config.yaml
num_hidden_layers: 9
hidden_size: 640
init: "normal"
beta2: 0.98
schedule: "wsd"
Each number is 128 + 32 x the weight over its row's rms, rounded and kept within 0 to 255. Layers, rows and columns count from 0. The size above them is the row's rms in percent of the matrix's.

# layer 6 MLP up, 5120x640, rms 0.0259, rows 603-802, columns 32-63
size [ 99 101  92 106  98  96 101  96 113 101 100 107 106 112  89  97 104 111 106  92 106 104  95 100  91  95 111  87 104 102 112 108  91 107  97 101 103  97 106  94 119 101  92  98 111  93  96 101 119 111 100  98  94  96  98 103 107 112  93 100  97  98  92 102 101  83 103 101 105  49  97 101 104 109 110  94 109 116 100 101  97 107 109  89 107  94 100  96 111 134  96  94  89 112 104  76  79  96  66  53  97 102 114  95 107  99  93 107 104 101 102 104 102  95  95  99 103  99 108 111 105 104 105 109 106  93  94  99 106  98 103  96  97 103 105  82 105 103  90  97 102 105 105  97  99  99 107 100 116  94 112  88  92 102 112  95 103  95 106 101  98 102  89 101  49  96  89 103 105 109  84 103  90 104 107  50 100 103 107  86 101 101  87  89  95  99 102 100  87 103  85 115  94  82 113 114  82  99 109  92]
[[ 93 114  42 116 186 179 100  90  94  57 115 113 150  98 176 191 145 178 136 142 181  58  64 136 101 156 177 105 107 103 112 142]
 [109 182  94 137 117 176 106 157 105  95 130 177 127  79 118 172 130  63 138 124 154 134  89 176 124  65  81 101 147  95 127 141]
 [172 154  80 109 124 136 114 149 131 161 153 173 114 177 121 166  91 117 138 110 146 183 101  68 198 144 147  44 102 132  96 168]
 [ 89 166 117 139 158 148 126  52 122 132 110 103 122 119 159 185 110 171 109  97 172  71 109 135 100 119 170  95  76  82 119 114]
 [157 213 152  97 135  98 143 115 241 114 139 143 218 149  82 109 177  82 176 194 142 134 134 133 160  98 100  92 160  64  50 124]
 [128  98 140  97 117  92  80  49 131 150  81 171 130  59 113 125 140 177  67  86 136  35 126 113 126  96 107  97 149 119 102 159]
 [124  81 112 130 111 145  95 120 180 105 122 164  75 135 142 122 130 126 127 109 180 105 119 174 103 145 154 144 155 115  59 126]
 [134 131 120 113 111 116 142  82 162 147  85 141  93  87 165 166 125 108 121  95 110 149  77 123 102 159 117  70 109 146 120 144]
 [170 132  78 143  95 133  80 150  84  85 122  97 150 181 100 133 113 114 170 191 170 139 166 187 167 136 175  57 138 139 146 135]
 [105 124 147 154 145 195  85 102 142 145 165 121 153 136 190 140 158 183 139 120 163  94 115 124 148 119  52  94 141 133 105 130]
 [142 139 121 151 146 171  70 142  83 112 134 209 139 228 121 159 159 132  42 129 123 111 163 129 138 115 158 156 144 122  94 132]
 [ 54 160 121 108 164 182 141 140 107 122  62 152 124 191 168 146 164 140  98 127  81  97 103  88 144 145 109 132 122  84  90 118]
 [ 53 127  84  94 118 170 156 118 140 145 129 147 132  89 113 105 156  75  85 151 135 146  90 155 160  98 173 107 108  47 124 141]
 [159 166 139 122 105 136 127  88 120  88 123 161 162 143 102 127 162 144  85 125  72 135 170  85 143 106 109  97  94 130  54 131]
 [ 82 105 127 144 186 173 185 155 132  53 153 142 149 113 110  83  96 143 144  69 138 102 103 104 187 155  73 106  89 107  83 169]
 [140 132 133 120 164 127 160 134  86 137 111 115 160 140  78 148  95 115 138 188  79 130  90 151 159  66 129 139 168  78 151 157]
 [112 136 124 160 123 126 160 112 119  64 167 105 192 130 106 154 170 115 192 159 137 153 125 101 148 155  71 121 103 120 120 119]
 [131 184 112 115 160 144 129  50  59  66 159 125 170 162 151  84 148 110  90 116 178  54 171  96  67  76 146 132 190  90 134 188]
 [119  66 154 187 126 136 117 111 104  72 124  81 147 105 139 176  66 192 158 137 109  96 126 113 121 142 139 133 107 142 187 152]
 [183 184 153 145  88 147 149 106  50 109 143 155 135 145 120 124 132 139 141 159 112 175 142 146 148  73 233  93 116  63  97 108]
 [185 197 153 111  91 162  91  87 134 119 135 130 124 202 157 156 115 108 128 108 136 176 115 117  98  99 144 124  90  65 105 131]
 [ 99 105 166 156  61 116 102 127 128  89  61 145 130 154 133 111 144 114 152 129 167 154 145 171 134 108 100 141 110 145 141  90]
 [119 125 144 135  91 138 157 125  94 146 116 117 123 118  96 124 130 130 139 154 135 116 183 112 108 107 104 146 154  68 171 116]
 [114 183 164 138 104 114 121 106  95 127 141 164 117 112 119 127 138  85  95 156 165 149 176 117 149 134 178 118 101 156  99 116]
 [208 137 160 115 133 114  88 145 119 143 128 144 159 193  82 124 119 161 126 161 201 138 157 107 181 162 131 126 124 101 129 170]
 [ 74 125  81 151 111 118 118 121 118 141 133 127 123 144 138  80 134  67 120 122 113 131  95 110 160  81 159  69 118 156 106 107]
 [ 24 131 126 130 133 140 119 144 120  90  91 141 141 132  94 113 146 111 149 107 177 127 108 103 108 132 115 112 109 131 119 127]
 [ 47 126 125 119 168 141 101  99 135 127 165 128 140  78 100 126 136 133 102  85 167 150  98 138 147  82 156 127 108 117 152 114]
 [ 93 166 119 142 191 101 128 130  95 157 124 167 115  92 115 158 113 122 110 138 112 179 136 176  94 120  86 154 140  52 171 141]
 [152 118 109  98 155 117  74 110 117 122 101 158  88 140  98 148 101 112 110 159 141  85  94 158 102 136 120 132 142 108 132 123]
 [ 85 136 150 151 106 106 112  62 178 123 116 117 151 114 167 156  67  65 115  96 145  89 141 149 132 131 122 129  92  80 140 137]
 [139 109  85 125 118 169  68  78 128 102 139 195 138 115 114 176  74 118 191 165  89 102  37 113 162  90 103  98 149 121 144 142]
 [140 190 113 162 122 124 163 131  83  89 138 134 126 125  98 134 159 133  65 112 153 162  72  70 104 153 153 140 128 156  75 110]
 [157 137 113 161 153 184 157 165  93  73 107 153 140  66 102  92 200 116 129 220 132 146  51 134 175 166 166 105  34  89 133 131]
 [141 135 118 112 131 109 151 107 129  57 117 116 148  98 196 140  58 175 146 100 180  99 212 134 155 116 159 153 125  76 140 183]
 [153  55 108 153 130 180 103 105 106 119 136 151  84 169 178  69 151 114 122 101 121 128 152 128 154 123  77 111 102 129 126 140]
 [175 122  82 118  90 146 137 145 137 100 152 135 125 107 150 167 162 161 100 114 115 105 101  99 136 107 153 105  84  65  79 137]
 [119 115 177 144 102 129  97  84 160 167 134 183 118 170 173 135  96 112 137 117 228 155 146 144 102 117 136 103 109 106 125 100]
 [121 117 129 114 181 126 190 118 138  71 149 142 127  91 139 127 150 123 116 143 129  85 103 137 177 137 124  76 138 138 121 113]
 [ 79 135  93 135 107 152 102 141 101  83 157  85  79 137 149 174 110 149 146 139 122 109 165  70 115  60 137 119  96 124 173 105]
 [106 143 149  83 117 194 129 147 158 114  50  62 136  81 124 114 137 122 139 139 129 148 113 185 141 115 124 175 128 136  62 137]
 [ 54 151  95  88 119 136 112 127 141  87 163  88  74 132  83 140 112  99  96 140 131 138  76 142 126  92 175  81 129 141 124 130]
 [183 185 164 116 111 160 161 161 128 124 143 127 113 105 124 196 175  47  88 183 151 146 134 141  80 158 131  91 100 160 131  96]
 [135 112 107 158 176  38  88  86 154  41 139 110  62  97 115 142 117  91  67 147 134 181 115 127 189  84 182 123  66 131  80 107]
 [ 80 156 124  92 179 135 151 191 134 107 152 144 158  77 133 171 132 145 127 122  43 136  71 130 193  87 134 114  87 100 149 139]
 [164 167 158 147 100 167 131  12 144 122  82 156 101 143 115  36 115 127 137 111 124 126 134 143 102 152  61 168 132 138 135 118]
 [148 162 132  81 167 154 107 107 151 146 142 166 145 179 107 155 110  86 137 147 152 107 137 185 193 146 168  67 126  93  98 118]
 [ 96 112 142 100 174 138 124 129 118 165  92  95 160 169 107 132 168 126 158 127  88 140  89 169 129 122  39 111 122  74 113 130]
 [147 127 121  84  97 132  79 102  62 104 131 134  99 195 155 205 166 103 140 149 116 149 111 185 141 139  80 125 138  93 149 126]
 [118 149 139 138 106 149 105 117  89 143 161 154 120 178 104  87 137 143  72 110 172  94 175 136  92 159 122 112  99  77 154 163]
 [ 81  78 126 158 133 148 158 140 155 128  96 120  90 118 165 137  71 123 187 130 140 122 121 130 129 132 106 133 147 132 126  89]
 [109 116 157 145 134 155 102 118 127 132 161 123 162 158 141  97 104 153 151 118 129 144  71 200 166 135 138  56 108  89 124 159]
 [191 132 127 120 124 112 104 145 143 128 108 102 114 154 175 125  64  78  97 154  98 163  63 109 196 178 158 100 121 143 111 136]
 [134  61 138 131 122  80 119 170 147 142 154 178 107 143 122 202 128 177 130 113 104 118  90 145 166 107 137  75 143 159 149 123]
 [151 115 137 150 138 139 119 142 140 129 107 190 159 175 185 148 148 121 137 114 148 124 114 146 172  89  87 116  89  84 142 145]
 [121 142 136 135 200 147 117 169 127 121 143  99 135 145 158 142  46 124 169 146 114 106 122 214 100 130 128 120 168  68 160 134]
 [109 135 106 159 100 150  44  84  92 149 121 127 173 187 126 161 139 109 123 153 167 151 140 146  65 117 149 117 157 135  97 135]
 [133  89 202 213  94  99 130 110 178  90 128 151 162 125  62 129  21  98 162  81  74 121 148 108 189 130 120 110 141 137 107 136]
 [ 85  97 147 136 119 122 127 188 133 107 130  87 145 184  94 126 119 122 163 120 111 138 121 159 145 115  69 120 127 113 115 112]
 [ 79 131  83 153 173 121 134 108 117  91 114 125 181 144  68 127 101 117 181 101 144 115  96 134 160 127  82 113 123 110 110 141]
 [149 178 114 107 150 157  84 174 106 120 164 135 131 135  64  95 144 101  77 180  77 140 123 163 122  98 157  85 106 104  86 155]
 [ 80 209  95 195 100 216 136 137 130 104 163 119 198 114 113 160 139  80 157 109 105 162  71 129  93 147 129 107  80 106 131 140]
 [149 183 105 136 144 109 107 119 118 171  80 206 175 127 116 125 104 102 129 172 120  58  97  82 180  92 143 104 153  77  99 150]
 [158 155 108  94 119 142  86  86 195 135 154 131 110 188 147 161 120 121 120 174 134 115 158  73  99 117  62 100 149 109  94 146]
 [ 88  87 171 152 160 225 177 103 185 171 127 127  97  84 149 116 163 142  88 141 175 128 116 140  77 107 170  92 121 104 155 181]
 [129  78  94 126 106 165 109 100 134  82  90 133  98 138 183 154 122 149 169 188 115 116 171 131 161  69  78  75  92  88 146  98]
 [104 137 140 142 134 117 121 141 142 127 116 127 105  68 132 166 150 112 118 146 133 151 149 158 170 151 130 115 131 186 143 107]
 [143 114 129 173 109 150 133  81 172 147  93 136 154 114 149 141  75 148 131  90 152  73 130 182 181 125 136  74 160  75 152 107]
 [138 107 160 165 142 117  98 183 110 137  94 143 201 111 124 145  97 133  90  93 156 136 133  86 153 131 134  80 127 125  58 144]
 [125 151  41 179 165 155 112  71 133  70 107 140 114 105 139 149 153 154 122 118 142 159 167 165 133  85  97  68 104  95  79 120]
 [ 27 120 102 104  96 161  94 171 152 170  60 117 129  64 126 138 140 120 145 135 143 140 129 126 141 132 119 128  63 165 183 134]
 [108 134 125  95 126 169 115 125 161 147 159 125 140  69 157 165 142 117 152 109 184 126 114 146 126  68 137  81 143 134 104 154]
 [146 183 139 140 102 151 131  84 104 149 155 121  92 123 154 141  92 170  65 113 146 148  86  96 155 141 157 152 114 102  99 129]
 [ 88  97 132 136 165 157 145 152 109  90 175 142 142 179 158 143  94  96  70  96 144 157 121 108 170 102 126 142 184 131 128 131]
 [112 133 133 117 130 137  68  52 169 152 106 131 131 113 143 137 111  96 144  93 132  92 102 125 167 204 126  67  81  81 195 135]
 [ 61 119 119 116 133 166  82 155 178  93 119 127  96  73 138  91 100  88 107 103  96 146 104  59 139 118 100 148 126 172 105 153]
 [127 123  66 117 157 102 108 100 120 139 140 106 131  92 168 158 138 152 131 118 132 128 173  98  98 155  36 132 164 124 129  89]
 [ 71  88  97 129 156 114 121 161 154  87 101 156 149 152 137 178 147 105 147 141 149 117 126 151 143  73 124 109 138 109 124 149]
 [129  95 177 129 136 164 121 109 134  89  97 110 150 150 172 112 113 172 163 208 164 161 133 118  95 113 149 149  55 138 115 159]
 [ 50 140 184 159 159  83 132  92 146 129 133 144 114 171 133 171  92 127 126 191 154 102 146 158 111 108  61 146 110 109  67 159]
 [128  97 150 109 114 185 126  83 143  99 117 104 106 129 190 115 100 135  89 120 151 123  60 137  74  65  56 146 121  74 118 123]
 [126 101 118  94 115 134  84 115 122 121 124 107 133 152 144 188 128 204 184 141 185  34  95 117 163 163 132  72 105 114  88 158]
 [145 166 120 171 109 155 136 138 111 101 151 113  64 121 121 152 167 156  70  96 224 130 107 116 120 139 132  81  42 120 130 127]
 [121 106 152 146 121  88 108 113 132 163 136 176  84  87 168  83  97 137 106 130 184  99  98 114 210  98 148 131 140 125 120 105]
 [127 101 153 125 134 146 114  95 137 130 120 134 152 101 131  88 114  84 114 138  95 109  90 134 130 133 166  69 137 136 146 175]
 [121 170 131  78 131 145 135  91 113 123 162  77 150 147 113 119 142 128 171 128 175 133 158 203  50 119  79 147  72 122 115 144]
 [ 84 120  89 108 141 163 130 130  97  50 129 124 118 124 163 155  67 116 200 138 120  25 112 122 177 103 140 163 137 105 161 158]
 [ 66  63  81 150 152  90  95 138  86 127 140 116 106  47 109 183 137 180 163 153 185  56  45 173  89 108 187 173  79 119 136 141]
 [ 75 123 128 146 122 126 123 142 106 135  70 182  91 189 206 152 162  94 166  92 174  92 145 103 181 141 103 105 122 132 156 116]
 [154 169 144 185  93  98 142 102 158 143 113 185 111 167 150 109 103 177 108 163 154 149 105 117 119 152 146 136 143 140 152 133]
 [125 117 109  99 128  90 103  73 138 110 119 110 129 130 156  73 149  98  71 133 133 147 104 175 107 168 102 132 151  83 116 126]
 [184 138 128 133  90 100 130 144 128 102 145 122 115 172 144  95 126  77 119 134 148 123 103 173 143 157 159  98 142 113 130 120]
 [ 95 149 152 100 118  99 104 147 149  72 152 128 122 133 155 127 141  73 169 186 165 125  98 107 160 132 149  91 144 118 141 110]
 [130 131 165 170 134 153 172 112 120 123 135 160 137 121 128 106 110 163 117 192 120 126  93 109 108 119 152 132 151  87 107 167]
 [105 117  44 164 156  77 137 144 155  65 157 150 138  54 159 111 164  95 121 117 101 131 141  67 122 137 136 119  49 133 118 128]
 [134 153 124 132 175 116 136 110 158 102 110  77 120 152 185 160  94 114 117 129  97  93 142 143 179 118 140 148 180 128 121 167]
 [168 110 115 105  83 155 134 107  80 114 136 134 119 130 142 117 157 148 106 105 143 142 167 137 144 169 131 123 140 168 126 137]
 [ 64 112 109 119 170 127 158 156 149 143 118 169 146 172 136 106 164  79 124 157  99  94  96 171 191 123 140 157 132 126 115 133]
 [110 166 107 168 140 156 118 127 142  87 119 135 160  92 143 127 115 133 125 189 139 125 131 115 174  70 119  96 140  72 158 176]
 [ 89 141 138 174 114 115 143 198 109  81 140 168 176 135 134 178 139  77 139 111 120 113 116  96 169 169 108 113 148 108 101 142]
 [163 126 173 137 133 145  52 126 138 134 163 157 137 173  82 197 136 111 137 150 102 118 160 201 151 190 159 111 122 142 142 116]
 [ 25  22 148 119 146 120 102 135 150 131  92 153 148 102 158 132  48 118  67 107 121  55 134  79 126 138  95  54  95 173 137 145]
 [108 103 146 125 118 129 112 127 115 129  89 136 152 126 108  92 100  67 123 121 141 150 137 159 149  98 168 119 137 135 139 132]
 [ 61 142  46 144 167 125 189 135 151 125 147  87 143 149  97 176  73  94 109 126 127 150 124 121  77 119 139 121 157 107 133 136]
 [ 97 164 135 163  99  92  84 118 161 111 100 162 144  56 161 175 123 148 170 113 145 160 115 115  69 115 127 123 136 195 134 113]
 [146 101 145 119 169 128 146 119  87 143 131 100  72  51 119 103 110 150 110 122  78  93  53 111 166 147 132  87 143 145 160 149]
 [ 77  81 100  87 172 176 143 126  94 136 188 111 102 137 134 153 108 132 158 115 167 162 100  54 181  95 102 131  73 170 143 137]
 [ 71 106 100 188 126 173 134 120 117 132 130 152 120 102 148 107 166 124 104  98 158 161 102 144  87  83  70 104  74 115 137 168]
 [178 114 118 135 132 194  76  96 115 120 110  97 103 136 162 175 148 157  93  94 148 105 133 125 129 157 141 101  98 127 116 194]
 [106 115 115  97 164 153  76 123 105 139 168 115 111 162 164 125 116 140 132 109 134  74  66  39  90 126 173 108  90 143 121 159]
 [115  80 186 143 134  88  98 135  96 160 113 112  89 170 108 182 153 112 151 228  89  98  87  76 136 120 149 158  82 180  45 109]
 [101  99 146 136 122 135 131 156  96 124  86 140 145 209 169 137 123 146 136 182 120 134 152  84 131 109 145 127 137 132 111 114]
 [165 107 109 171 105 101 144 131  75 136 110 105 186 161 117 101 127 103 123 138 131 168 171  96 163 101 136 122  98 149 118 142]
 [101  95 170 133 121 107 136 181  86  98 118  97 151 185 165 124 105 129 116 166 177 131 135  99 161  98 148 125 154 126  99 154]
 [102 102 156 203 128 119 109 157 102 148 135 119 168  43  89 125 140 131  92 112 161 140 113 102 104  83 140 123 155 197 137 118]
 [ 97 164 111 195 112 110  87 101  74 141 142 111 109 106 139 228 168 114 123 104 109 107  64 171  58  60 145  94 162 100 126 127]
 [138 132 133 187 109 126 129  84  93 102 127 134 144  99 178 116 148 138 155 148 115 116 124 156 154 134  93 118 125 133  70 144]
 [143  71 140 155 175 162 127 136 141 149 128 151 120 165 165 126 100 187 151 156 110 101 136 117 138 149  93 134 138 130 124 189]
 [152 118 143 119 203 208 151 111 138 142 109 119 103 138 117  72 134 144 113 103 145 177  80  90  97 129 100 178 125 149  97  96]
 [166 118 126 118 127 105 127  83 135 153 126  42 178 121 163 166  77  88  89 110 151 124 142 108 177  95 109  93 109 127 142 125]
 [161 185 108 162 107  97  77 137 161 146 146 116 115 146  93 180 155  75 102 186 136 126 141 160 148  54 108  86 104 110  99 126]
 [ 86 106 147 103 101 152  89 160 130 119  74 116 110 121 173 130 129 164 112 107 154 145  60 140 144  90 140 113 100 116 197 114]
 [ 56 130 139 163 115 201 116 135 106 116 116 195 142 180 177  71 169 195 142 140 158 115  87 174 119 159 145  83  86 175 131 140]
 [ 33 163 154 113 194 133 145 132  98 163  87  75 169 134 113  51 111  81 136 151 164 107 117 146 151  93 171 146 139 122 172 119]
 [104 138 105 128  79 139 133 165 128 125 108 155 149 127  81 176 135 117 112 139 177 110 148 176  89 152 101 119 113 135 130 157]
 [121 132 144 191 140 174  30  66  60 150  80 119  99 111 104 176 120 113  73 107 166  69 133 144 139  85 161 120  84 124 125 140]
 [117 159 174 143 123 164  96 132 116  83 113 122 109 147 118 197 175 118 148 152 144 115 159  97  82  95 157 108  99 133 148 114]
 [ 51  91 143  93 140 164 157 107 103 137 140 131 150 147 128 125 134 103 124 110 118  85  65 125  99 159 142 180  74 109  72 121]
 [112 172 126 146 104 106 110 121  81 111 137 107 109 124  76 119 165 151 107 135 178 157 108 139 180 129 172 135 174 147  83 159]
 [135 155 137 144 171 147 134  91 141 118 155  89 160 131 111  57 133  94 138 141 102  99  91 151 184 119 131 135 107  92  57 133]
 [110 122 152 147 127 137 139 118 136 150  56 131 193 103 174 111 122 149  99 140 198  87 113 123 158 182  93 147  96 117 156 139]
 [101 120 140 178 145 126 144 138 134 122 150 147 145 123 124 105 135 173 143 119 131 127  71  61 156 136  86  29 102 108 175 134]
 [144 124 160 197 147 103 151  66 142  80 113 192 126  87 102 205 121  80 121 159 100 153  88 128 163 125 137  73 116 106 101 154]
 [142 134 140 169 118 131  83 118 196  98 118 142 108 145 115 171  92 178  92 163 130 168 143 137 144 168 157  91 104 131 123 149]
 [130 126 164 111 125 135  82  57 138 123 121 136 186  88 170 105 125 133 125 120 151 144 114 119 155 147 125  78 102 102  81 140]
 [159 150 116 162 236 153  97 111 106 153 191 134 118 116 177  19 149 102  75 159 110  85 100  58 123  96 103 149 118  96  90 120]
 [147 209  56 122 132 150 136 140  69 109 160  91 107 142 161 118 172 128  51 116 150 130 116 117 146 134  95 126  75  98 160 161]
 [130 191 141 128 101 134 116 142  90 142 102 124 139 117  96  96 160 119 135 125 138 112 111 115 102 124 184 138  93 168 141 126]
 [ 91  93  88 149 141 146  81 102 138 129  95 138 101 125 123  88 111 128 130 117 206  70  93 133 141 174  91 121 133 128 135  91]
 [109 121  84 180 109 166  79 127 152 139 149 129 134 113 106 132  72 177 157 121 175 125 146  84 172  93 180  81 116 113 173 157]
 [ 42  98 108 218  88 159 115 168 143 170 116 135 117 106 118 189 118 153 109 125 170 136 108 143 109 148 136 100 125 147 132 152]
 [121 149 156 131 166 165 111 138 121  94 148 124 169 154  83 142 141 111 165 164 121 146  89 143 153  82 169 144 108 130 136  99]
 [133 114 166 147 107 105 119 114 152 160 142 189 134 116 118  59  87 136 152 199  47 195  89  94 195 106 121  55 146 107  79 180]
 [104 131 158 136 134 129  50 150 170  99  42 144 144 124 158 130  82 170 163 104 182 106 159 123 175 133 133 144 122  94 114 118]
 [144 153 117 105  89 135  57  96 160 126 166 159 121 136 129 202 119 145 104 155  82 114 151 130 152 110  57 127 154 150 107 124]
 [143 101 128 143 136  92 129 174 197 109  91 104 131 145 131  94  93  97  74 161 199 125 109 156 186 138 100 112 128 113 153 134]
 [145 127 139 157 150 116 154 147 122  88 103 190  90 126 115 114  88 156  69  66 100 118 158 112 173 143 177 132 105 135 140 159]
 [129 113 112 139 134 103 106 156 132 171 118 130 114 167 114 116 156 151 179 149 129 115  28 177 140 134 126  83  97 114 127 141]
 [100 108 110 170 117 163 137 123 110 147  96 162 151 165 118 113 100 111 127 152 137 140 145  92 172 145 131 143  81 150  77 189]
 [142 117 152 151 140 115 142 119 113  91  86 134 166 107 127 123 122 160 115 183 159 103 146 221  92 153  90 101  86 134 120 156]
 [ 77 115 108 128 171 215 113 124 100 120 139 149 101 115 165 169 163 122 194 212 142 126 100 130  95 149 121 141 142 126 121  93]
 [ 98 154 111  79 115 135  93 148 125 176  97 155 123 107 130 111 167 131  72 141 133 124 154 135 108 158 126 132 114  66  36 147]
 [ 67 147 135 147 157 161  89 133 101 140 118 187 112 148  57  83 155 156 115 138 155 111 143  60 120 170 139  72 101 121 152 126]
 [186 125 103 111 135 161 141 129 123 120 102  82 162  96 162  98 111 117  96 178  75 145  74 127 200 140 112  67  72 132 185 164]
 [117  99 131 143  87 142 119 138 136 154 108 116 104 131 111 145 130  71  84 119 165 134 142  77  76 103 146 136 162 144  87 129]
 [ 87 169 130 149 148 130 119 101  66 130 104  98 186 182 190 118  51 121  81 121 111  93  91 135 177 120 116  37 116  71  83 147]
 [110 137  86 139 102 119 115  75 101 176 132 135 176 106 178 140 151 117  89 163 127 128  74 153 148 118 116 126 172  78 138 134]
 [ 84 171  91 143 129 119 156 161 153  64 103 168 184 109  82 174 107 152 118 117 134  67 107 169 103 104 144 173 129 177 112 150]
 [124  67 122 131 108 107 123  71 144 173  35 131 170 132 154  89  89 117 152 134 120 159 104  87 190 107 134 136 160  66  88 102]
 [136 101 168 197 115 181 124  61 149 163 136 138 123  91 138 168 133 171  92 124 110 165 170 114 163 164 117 124  31 103 140 154]
 [166 138 116 123 116 148  99 126 143  97 106 107 105 118 129 142 157 100 159 129 129 155 152  84 169 118 149  84 147 114 179 138]
 [119 102 120 126 128 173 117  20  91 138 119  91 113 106 142 175 139 160 145  94 159 131  66 134 115 115 100 131 140 131 192 107]
 [149 120 110 101 107 136 120 124 140 128 145 149 110 192 163 141 109 106 135 148 198 104 144 130 128 122 111 127 104 134 113 142]
 [ 92 126 175 128  85 126 127 119 101 160  55 109 167 134 115 143 140 167 134 151 172 114 117 122  88 122 114 149 145 143 103 155]
 [126 152 169 144 178 144 118  97 116  87 117 147 135 165 174 162  66 176 148 164  93 137  92 104 125 123 148  95 140  97  71 110]
 [110 152  98 190 122 161  67 154 135 122  97 148 152 108 201 122 151  74 133 162 165 158 125 150  93 167 152 120 109 100 104 165]
 [166 136 119 122 189 120  97  90 160 146 157 132 147 108 124 143 160 161  56 136 130 119 115 126 141 160 102 177 112  64 129 169]
 [163 103 135  96 145 132 183 137 127 113  76 131 106 119 106  93 113 141 127 216 114 127 125 145 112 171 141 146 144 109 119 100]
 [ 99 116 106 179 161 143 126 104 109  79 101  79 157 143 137 156  96 125 118 137 169 154 115 162 153 162 144  64 152  61 117 153]
 [ 53 125  88 147  95 146 117 148  87 107 129 117 142 134  92 131 101 157 112 163 111  91 140 161 109 105  80  76  98 130  94 125]
 [134 106 103 191 107  76 101 120 143 121 169 185 167 123 104 120  94  84 114 155 158 139 118  99 135 150 117 182 145 131  79  82]
 [ 78 142 147 149 197 120 126  77 162 129 108 177 181 103 120  84 161 107 175 101  57 159 166 136 124 126 170 124  87 154  59 150]
 [ 92 131  63 143 129  62 123 144  72 106 126 142 198 113 103 106 158 135 115 153 142 157 212 105  93  91 174 119 120 103  25 190]
 [146 169  97 171 110 131  53 130 129 131 175 182 114 158 137 171 181  74 109 129 162  97 174 150 139 128 174 100 111 123 159 120]
 [121 173  62 131 147 123 149 136 174 111  80 117 121 153 176 175 116 173 142 180  94 102  79 176 103 167  62 130  76  65 140 136]
 [118 149 129  97 106  94 144 151  78  68 125 129 116 145 170 163 100 136 142 113 151  33  99  77 159 130 120 131  80 138  99 120]
 [ 50 155 124 130  93 185 111  56 143 132 139  70 156  89 121 115 113  73 106 109 124  72 157 135  53 144  87  73 138 161 133 187]
 [108 123 194 140 218  97 140 105 161 177 135 187 142  84 118 153 154 113 141 137 135 157  74 160  90 152  52  97 111  82 108 109]
 [ 91  89 106  98 117 132 123 157  90 143 146 100 123 120 160 161  92  35 142 190 138 146 143 106 194 117 164 134 157 179 131 147]
 [180 137 124 127 113 134 106  79 173 148  74  71 118 117 182 138  57  63 141 111  43  88 150 156 127  94  98 122  83 136 150 139]
 [162 149  52  89 106 168 147 139  99 139  93  99 122 135 138 130  92 147 159 177 147 154 167 114  86  98 100 126 121 106 101 160]
 [151 160 101 147 165 118 101 105 117 158 122 109 164 112 137  93 139 107  69 185  94 101 127 116  95 122 144 123 124 107  55 132]
 [124 117  91 149  84  83  99  86 167 109  44 141 125 154 195  28 102 129 111 148 145 106 122 164 102 162 144 144 136 142 178  92]
 [150 131 146 139 165 135 124  44 173 114  98 160 106 176 134 139 108 152 150  79 158 152 111 131 113 157  62 161 129  94  89 157]
 [108 138  83 129  87 145 143 124 123 105 111 143 120 141 131 107  68  85  70 159 141  16 148  97  72  94 197 147 128  64 147 144]
 [170 138 132 130 143 140 125  91 140 183 123 142 110 194  81 119 120 124 175 118 130  52 113 132 155 158 182 115 164 144 109  96]
 [134  85 160 134 154 102 136 123 138  83 136 142 137 162 181 139 146 112  73 199 198 104 138 106 129 173 136 140  90 158 118 159]
 [143  92  95 112 160 191  90 152  90 112 124 112 106  84 160  68 104 171  85 122 109  86 148 170 158 169 159 106 125 139 105 102]
 [ 86  94  81 134 158 153  89 112 100 161 140 112  91 139 186 123  30 138 151 102 139 149 133  90 209 106  77  69 129 108  91 109]
 [ 70 164 101 161 174 167  77 177  89 151 129 185 151 152 142 122 161 158  37  64 111 139 134 163 101  81 113  94 119  97 166 133]
 [149 118  69  98 134 105 129 130 130 154 117 193 168 128  97 143 107  89 156 119  67 123 100 137 157  86  98 117 119  45  72 154]
 [154 177  98 104 145 112 115  95 110 119  76  96  91 193 201 123 155 120 130 152 153 144  36 108 129 112 127  84 124  67  93 111]
 [ 78 172 184 132 168 115 127 150 138 128  63 122 203 103 152  87 102 116 167 128 130  52 123 121 154 143  47  99 124 132 142 134]
 [182 110 162 150  85 148 107 113 136 124 136 172 129 151 137 107  61  49 173 129  90 175 201  93 148 111 169 117 150 163  39 120]
 [ 97 143 154 136 199 176 113 155  93 119 100  81 165 166 106 114 148 147 116 109 171 119 133 173  74 132 165 103  79  95  49 125]
 [122 125 127 157 170 113 142 144 181 111 105 158 126 120 148 123  78 105  85 113 217 131  72 102 147 113 109 160 115 123 165 139]
 [145 146 137 115 126 120 165  81 115 162  61 138 148 117 133 187 201  75 178 152 142 138 164 214 173 160 177 109  75  58  99 101]
 [151 130 155 180 145 200 140  94 182 112 150 141 191 179 190 126  81  70  98 126 139 147 148 123 120 110  95 133 113 150 136 118]
 [144 104  82 193 103 128 101 146 128 115 113 134  95 155 101 162 155 110  79 158 171 131 114 173 178 101 163 124 143 115 114 118]
 [ 69 138 199  92 135 131  79 145 187 114  96 131 113 136 147 165  85 130 116  82 110 139 102 103 156 150 159 104  84 163 117 143]]